config.toml
n_kv_head = 2
activation = "tanh_gelu"
norm_eps = 1e-06
positions = "learned"
attn_scale = 0.125
tie_embeddings = true
init_std_o = 0.0
warmup_steps = 200
final_lr_fraction = 0.02
batch_tokens = 32768
Each number is 128 + 24 x the weight over its row's rms, rounded and kept within 0 to 255. Layers, rows and columns count from 0. The size above them is the row's rms in percent of the matrix's.

# layer 2 MLP up, 512x128, rms 0.169, rows 44-68, columns 0-63
size [113  90 104  96 102  95  92 104 108 113  88  94  92 127 103 105  97 103  97  85  94 108  84 127 110]
[[126 103 154  87 106 174 133 160 181 148 152 117 158 161 151 121 136 104 137 129 112 103 127 181 128 144 143  94 139 129 134  95 178  97 134 103 149 108 156  94 102 132 114 121 133 125 140 150 126  72 126 116 108 109 117 136  94 148 127 148 125 119 150 131]
 [118 122 148 123 135 131 162 143 127 117 152 107 118 135 160 105 176 106 132 156 125 120  93  94 132  96 157 165 176 140 166 131 142 133  79 107  98 151 166 120 142 138 182  80 132 101 129 120 175  96 118 131  98 131 101 120  85 170  96 109  98  93 160 127]
 [106 137 131 112 120 152 156 122 121 107 131 121 138 100 125 148 110 128  76 144  81 134 134 175 129 152 148  71 146 167 150 109 152 128 161 132 110 103  91 139 138  90 100 136 153 153 159 120  99 126 123 128 106 137 112 123 128 141 144  99 125 162 107 117]
 [104 128 128 158 122  71 143  80 124 152  77 122 134 124 151 150 173 131 127 132 125 132 134 118 137 139 148 122 159  85 141 128 115 107 135 143 115 119 135 103 109 121 137 123 126 142  93 163 117 129 132 131 127 148 157 160 110  92  81  90 124 138 159 106]
 [125 126 136 139 112 161 101  87  98  98 128 159 160 112 124  99 135  80  92 159 109 154 146 156 109 124  75 137 149 124 143 108 129 136 152  84 134  90 120 148 130 100  65 138 186 146  87  98 105 141 134 153 166 135 136 153 145 136 147 140 141  82  97 131]
 [142 150 130 158  98 118 124 112 134 169 138 157 109 145 143 143 105 137 167 117 142 114 168 138 156 130 134 176 129 144 184 145 158 148  81 169  99  87 131  89 126 152  82 113 157 120 120 117 103 130 148 134  97 121 134  94 127 143 121 125 106 135  89 111]
 [111 171  85 130 142 116 120 102 150 137 144 137 112 105 147 154 167  96 168 121 146 140 133 154 136 146 121 126 114 108 133 126 163 127 120 177 108 178 156 122 114 136  91 136 157 128 112 123 141 188  83  99 156 136 112 131 101  93 131 108 107 187 141 122]
 [ 89 155 105 118 115 118  94 116 133 155 117 147  93 153 124 153 138 161 128 137 128  66 106 131 148 118 132 148 136 103 123 167 164 150  89 137 143 161 107 128  78 118 124 114 148 108 123 117 139 138 155 150 125 109  62 128 133 118  95  92 117 176 121 142]
 [110 139 108 144 105 110 108 159 124 144 141 116 117 192 155 149 107 138 109 130 165 159 106 105 150 165 109 149 110 129 128 129 138 131 142 126 147 152  78  90  79 162 123 146 119 121 119 119 112 107 164 183 159 121 142 143  82 115 115  95 128 144 140 129]
 [165 146 133 119 105  97  99 132 158 126 151 135  98 130 193 110 159 145 129 124 106 134 159 141 121  94  90 150 110  67 143 126 114  99  96 121 155 153 159 163 138  88 122  67 115 115  98 136  93 147 135 113 105  85 104 148 114 150 147 108 112 155 151 165]
 [163 187 171 166 112  85 125  94 204 140 155 114 107 136 115 114 124 127 139 133  84 129 121 147 162 131  88 140 103 132 127 161 169 121  99 130  98 124 137 108 108 130 120  70  99 108 133 131 112 113 165 156  95 134 124 141 126 131 130 153 131 159 161 114]
 [127 110  77 127 110  82 145  71 146 148 126 103 103 112 155 121 115 118 104 127 125 136 164 148 104 162 159 147 105 128 114 146 160 169 125 104 104  91 135 115  70 143 104 128 167 160 116 165 137  75 126 150  79 108 147 134 179 177 134  98 126 138 134 144]
 [137  78 161 127 142  95 117 102 136 124 119 127 114 183 101 121 160 137 136 161 155 133 130 126 104 154 102 127 123 110 138 178 124 163 125  92 134  92 109 101 125 138 114 104 142 141 137  88 123 111 154 157 136 121 130  92 133 129 130 124 195 122 122 116]
 [160 139 134 130 104 139  81 107 102 127 130 122 138  93 130 125 143 150 100  90  66 119 142 118 127 134 119 133 107 119 144 160 125 121  90 136 121 140 154 139 105  70 168 117 120 129 127 116  76 127 124 101 139  73  75 154 159 120 156 121 128 111 120 138]
 [109 157 109 142 167 149 180 130  93 180  92 130 114 103 146 140 138 118 115 128  83 188 164 106 105 151 151 142 133  94 134 148 134 144 110 101 131 168 102 144  97 132 129 109 114  83 121 125 134 103 136 104 162 111  93 139  96 108 141 134 116 149 153 157]
 [122 125 149  74  57 178 147 149 125 126 123 137 135 137 163 121  93 125 119 113 106 154 120 112 120 132 147 135 105 120 114  89 140 117 145 165 148  71 133  97 131 120 144 145 188 118 104 154 105 119 134 164 140 131 149 123  99 146 125 101  89 147 142 121]
 [132 100  99 105  90 117 172 128 153 102 137 164 111 157 148 152 137 197 107 125 159 107 121 126  72 149 135 123 122 104 160 127 151 105 140 149 156  68 115 134 136 125 106 117 138 141 121  69 140 161 108 122 116 138  84 113 126 140 116 140 144 116 170 102]
 [119 159  92 101 156 113 158 117 139 119 104 149 142 109 152 151 102 122  56 125 106 102 108 141  87 145 140 148 163 119 101 155  88 122 117 115 145 121 127 109 109 166 149 110  97 124 143 125 112 146  98 147 170 162 117  81 143 157 133 149 102 151  88 102]
 [164 137 154 104 116 127 149 130 155 106 176 118 151 105 149 137 166 117 159  99 149  78  80 135 148 121 174 122 150 110 167 102 144 100 131 154 110  87 133 111 171 120 139 137 126  72 129  78 139  92 110 109 104 128 119 132 130 174 130 136  90 110 140 130]
 [130 157 127 139 164  99 141 141 129  92  83 146  95 145 157 115 170 124 120 169 113 110 138 102 115 138 108 133 144 104 151 125 156 116 134 119 101 134 170 136 119 149 111 135 184 104 133 134 129 167 123 104 155 162 140 132 107 116 109 130  76 170 161 112]
 [ 99 123 145  98 123 129 107  99 150 105 163 105 117 127 119 105 136 119 126 139 121 131 138 159 158 140 146 123 121 124 131 147 128 135 126 144 110 148 121  95 142 139 189  96 153 117 168 104  98 105 168 135 147 160 126 111 152 123 116 145 149 166  89  88]
 [129 152 131 126 111 119 113 114 132  74 125 147 128 120 155 156 162  87  79 117 141 150 141  75 122 124 141  80 132 101  99  88 155  74 101 187 151 115 141 143 128 152 147 112 112 139 146 117 120 120 148 137 123 172  93 122  95  96 151 140 120 159 139 136]
 [146 137 133  98 126 120 135 134 139 141 160 145 105 114 138 126 104 135 151  59 158 120 143 163 150 120 159 130 164 110 160  91 136 108 107 127 133 140 118 177 163  95 106 188 105  93 118  99 128 168 117  90 120 151 125 130 107 154 123 113 109 114 132 150]
 [167 209 169 121 104  99 109 135 150 171 124 107 120 134 153 134 104 103 162 104 144 135 162 143 128 104 141 116 135  76 150  97 119  86 112 146  87 104 149 134 129 132 126 104 142 137 108 177 114 113 172 114 120 104 116 122 125 103 145 158 173 150 156 116]
 [120  90 108 144 125 169 166 116 129  98  75 149 167 136 122 159 103 107 104  98 116 122 135 104  98 110 175  88 128 117 150 119 161 119 139 177 191 117 129 168  95 122 127 133 145 159 113 136 140 152 119 134 116 144 136 143 130 117 124 109 138 114 123 132]]
# layer 2 MLP down (transposed), 512x128, rms 0.13, rows 44-67, columns 0-63
size [124  75 106 100  96  99  94  84 120 107  88 103  80  90 103 105 101 128  90  74  99 120 104 108]
[[152 145 146  83 139  81 130 112 153 165 121 130 133 143 121 136 150 155  70 124 101 126 127 148 146 157 122 106 113 149 117 126 118 108 117 160 136  99 134 138 115 156 100 114 174 155 141 149 124 142 145 113 122 140 123 107 132 106 128 129 152 117 143 150]
 [133  91 146 108  98 138 134 167 132 141 117 144 105 156 143 124 162 106 144 132 169 123 135  96 136 123 152 134 143 158 184 178 117 125  82 123 116 140 142 112 131 138 150  95 112  98 140 140 183 104 131 125 115 150 109 123  68 171  93 150  88  85 146 114]
 [128 144  79 129  97 131 151 122 161 154 135 101 144 131 164 152 124  97 136 114 151  92 137 138 135 156 122 131 146 135 126 109 129 139 169 135  96 140 168 106  97 112  74 104 126 152 115 144 114 123 112  96 137  65 128 156 156 129 137 133 149 112 126 127]
 [104 108 128 102  98 116 158 138 117 111 134 110 133 115 158 112 140 113 123 114 106 133  92 111 156 103 147 104 158 119  98 122 133  95 170 122 162 128 142 135 112 111 134 158 113 143 157 141 150 185 149 141 115 138 136 181 154 129 118  83 120 124 105 119]
 [ 91 157 127 125  99 129 129 132 124 101 103 122 101 145 106  99 111 106 104  82 136 164 130 143 114 103 117 129 117 156 130 122 164 125 164 166 105 117 163 149 115 116 128 106 179 107 141 168 122 151 117 112 132 120 152 144 120  96 126 150 110 146 118 126]
 [108 148 105 109 124 109 115 124 132 107 112 125 118 163 164 139 109 184 113 155 201  70 138 120 145  81 149 126  92  92 174 151 143 124 131 107 142 124 139 170  94 120 151 127 140 118 108 136  85 138 138  69 149 144  63 120 140 116 121 132 136 156 102 136]
 [126 100 124 123  86 117 118  97 112 140 136 103 100  96 149 157 160 152 124 134 131 109 125 155 135 147 151  97 141 116 150 161 134 141  98 147 105 107 134 122 136 140 162  90 117 168 170 148 134 135  88  73 111 147 131 137 119 137 136 133 141  78 126 110]
 [ 98 182 110 130 100 140 131 115 131 132 118 134 105 161 134 142 152 134 126 137 102  71  99 129 125 118 127 147 123  83 134 170 162 134  95 114 110 137 138 128  89 142 128  96 141 113 122 118 129 138 132 152 141 131  62 150 125 142 120  81  93 167  97 162]
 [129 106 150 110 143 157 111 122 156 148 157 105 113 125 119  83  90  92 122 101 148 132 130 113 143 159 128 148 141 122  69 124 120 152 121 144 160 146 137 139 182 179 122 146 130 101 161 143 104 145 126 137  86 148 133 163 114  83 134 142 169 186 148 115]
 [114 175 138 103 110 119  92 129 144 114 165 121 102 179 137 111 166 144 104 136 112 123 151 156 140 113  99 156 103  72 154 126 111 126  69  86 140 116 165 129 141 119 110  89 123 136  88 142 115 113 119 170 107 135  94 137 131 143 145  92 103 142 142 168]
 [130 135 123  95  97  88 136 109 153 163 158  84 112 109 127 132  96 149 178 105  92 147 113 122 166 127  85 108 118 173 121 187 155 138 135 137 157 116 187 130 107 181 152  69 104  96 114 149 139 132 155 117  83 167 110 133 137 129 143 118 141 128 156 118]
 [123 114 107 129 115 127 146  89  99 123 116 117 128 123 139 124 146 130  85 128 137 144 158  98 102 106 157 154 130 129 172 128 143 135 133 142  91 125 148 112 143 133 115 162 168 139 131 160 105 107 103 118 138 116 145 122  53 137 146 144 113 111 147 133]
 [147  96 125 126 142  88 106 100 146 155 136 106 128 183  90 123 186 148 104 141 151 148 131 123  98 145  86 116 124  99 139 178 127 155 123 121 132  76 106 129 135 158 118  94 146 157 143 107 138 143 146 142 120 144 115 135 127 116 129 131 171 122 102 130]
 [134 147 123 122  89 155 108 104 105 127 136 134 119 130 131 120 161 143 112 103  78 114 131 149 132 108 105 110 114  89 159 170 144 133  98 146 115 153 146 155 106  65 122 136 167 122 113 123 112 126 100 104 124  75  71 160 173 138 157 115 118 103 119 144]
 [102 161 148 145 119 135  94 140 114 139 115 103 159  83 114 105 138 134 122 111  84 152 164 106 144 156 123  74 137 146 115 151 103 149 135 152 105 114 146  85 141 133 109 120 113 116 102 122  93 119 171 109 132  78 126 113 148 130 127 195 124 108 141 128]
 [134 117  92 103 132 123 111 101  99 145 124 135 131 139 181  97 104 144 116 122 141 112 165 116 173 114 130 125 137 119  87 125 178 123 108 137 145  71 145 133 193 106 111 141 141 145 156 161 130 129 155 134 160 102  96 125 106 145 132 137 107 145 116 143]
 [120 148 112  89 102 124 140 101 113 140 159 128 139  94 120 127 167 126 148 144 158 129 170 145 140 134 133 114 146 135 158 138 146  88 158 126  89  75 155 115 140  98 105 155 155 133 119 107 115  97  87 135 106 152 110  98 146 131 120 177 116 106 181 138]
 [115 138 140 156 125 128 113  87 153 128  83 150 114 107 106 120  87 124 115  93  82 177 139 114 110 148 127 160 127 200 139 125 134 119 166 146 118 122 121 127  68  93  85 154 107 109 113 121 107 140 164 145 111 117 112 127 150 153 133 120 118 122 120 141]
 [157 171 163 104 119 140 113 135 176 121 131 104  81 132 127 138 137  99 157 115 118  82 107 146 135 145 143 121  80 140 163 152 168  94 139 176 114  88 120 132 147 105 133 150  98 103 126 111 129 133 127  95  98 139 114 143 111 154 111 144 125 104 128 144]
 [132 151 135 156 158 108 160 117 142  95 101 135 106 142 117 113 141 138  99 148 121 130 161 100 116 131  81 142 123  83 178 128 144 131 137 140 115 134 154 161 136 171  99 134 193 131 131 151 134 159 148 127 135 171 133 139 101 137 123 148  73 137 144 125]
 [119 123 159 151 107 137 120 163 116 144 112 112  89 135 116 147 138 165 167 130  97 151 143 165 126 119 172 104 134 122 136 162 125 116  87 108 105 143 139 110 153  99 156 104 122  50 148 115 161  72  99 119 141 130 142 127 140 128 123 111 171 126  70 109]
 [133 146 127 136 159 133 126 120  85  75 145 151 128  94 131 138 149 133  91 128 143 166 102 130 129  91 101  83 123 137 149 103 137  55 131 154 141 116  88 146  76 153  92 149 179 131 156 126 118 138 131 124 125 151 140 136 121 103 127 137 100 127 154 109]
 [164 153 127 110 126 105 109 154 178 151 125 100 125 131 125 148 123 158 173 106 118 120 119 148 144 134 113 125 132  81 175 158 114 149 137 149 110 158 134 146 124 154 105 149  92 141 118 102  84 112 149 123 102 135 144 163 172 131  93 126 115 135  99 169]
 [145 195 171 120 107  96 121 142 159 141 120  93 123 131 150 135 101 122 145 124 114 139 159 138 115 118 151 133 129  64 190 113 110  99 108 150 108  94 134 137 110 139 131  83 132 147 111 162 145 117 169 106 132 117 121 123 112 117 163 156 158 131 157 111]]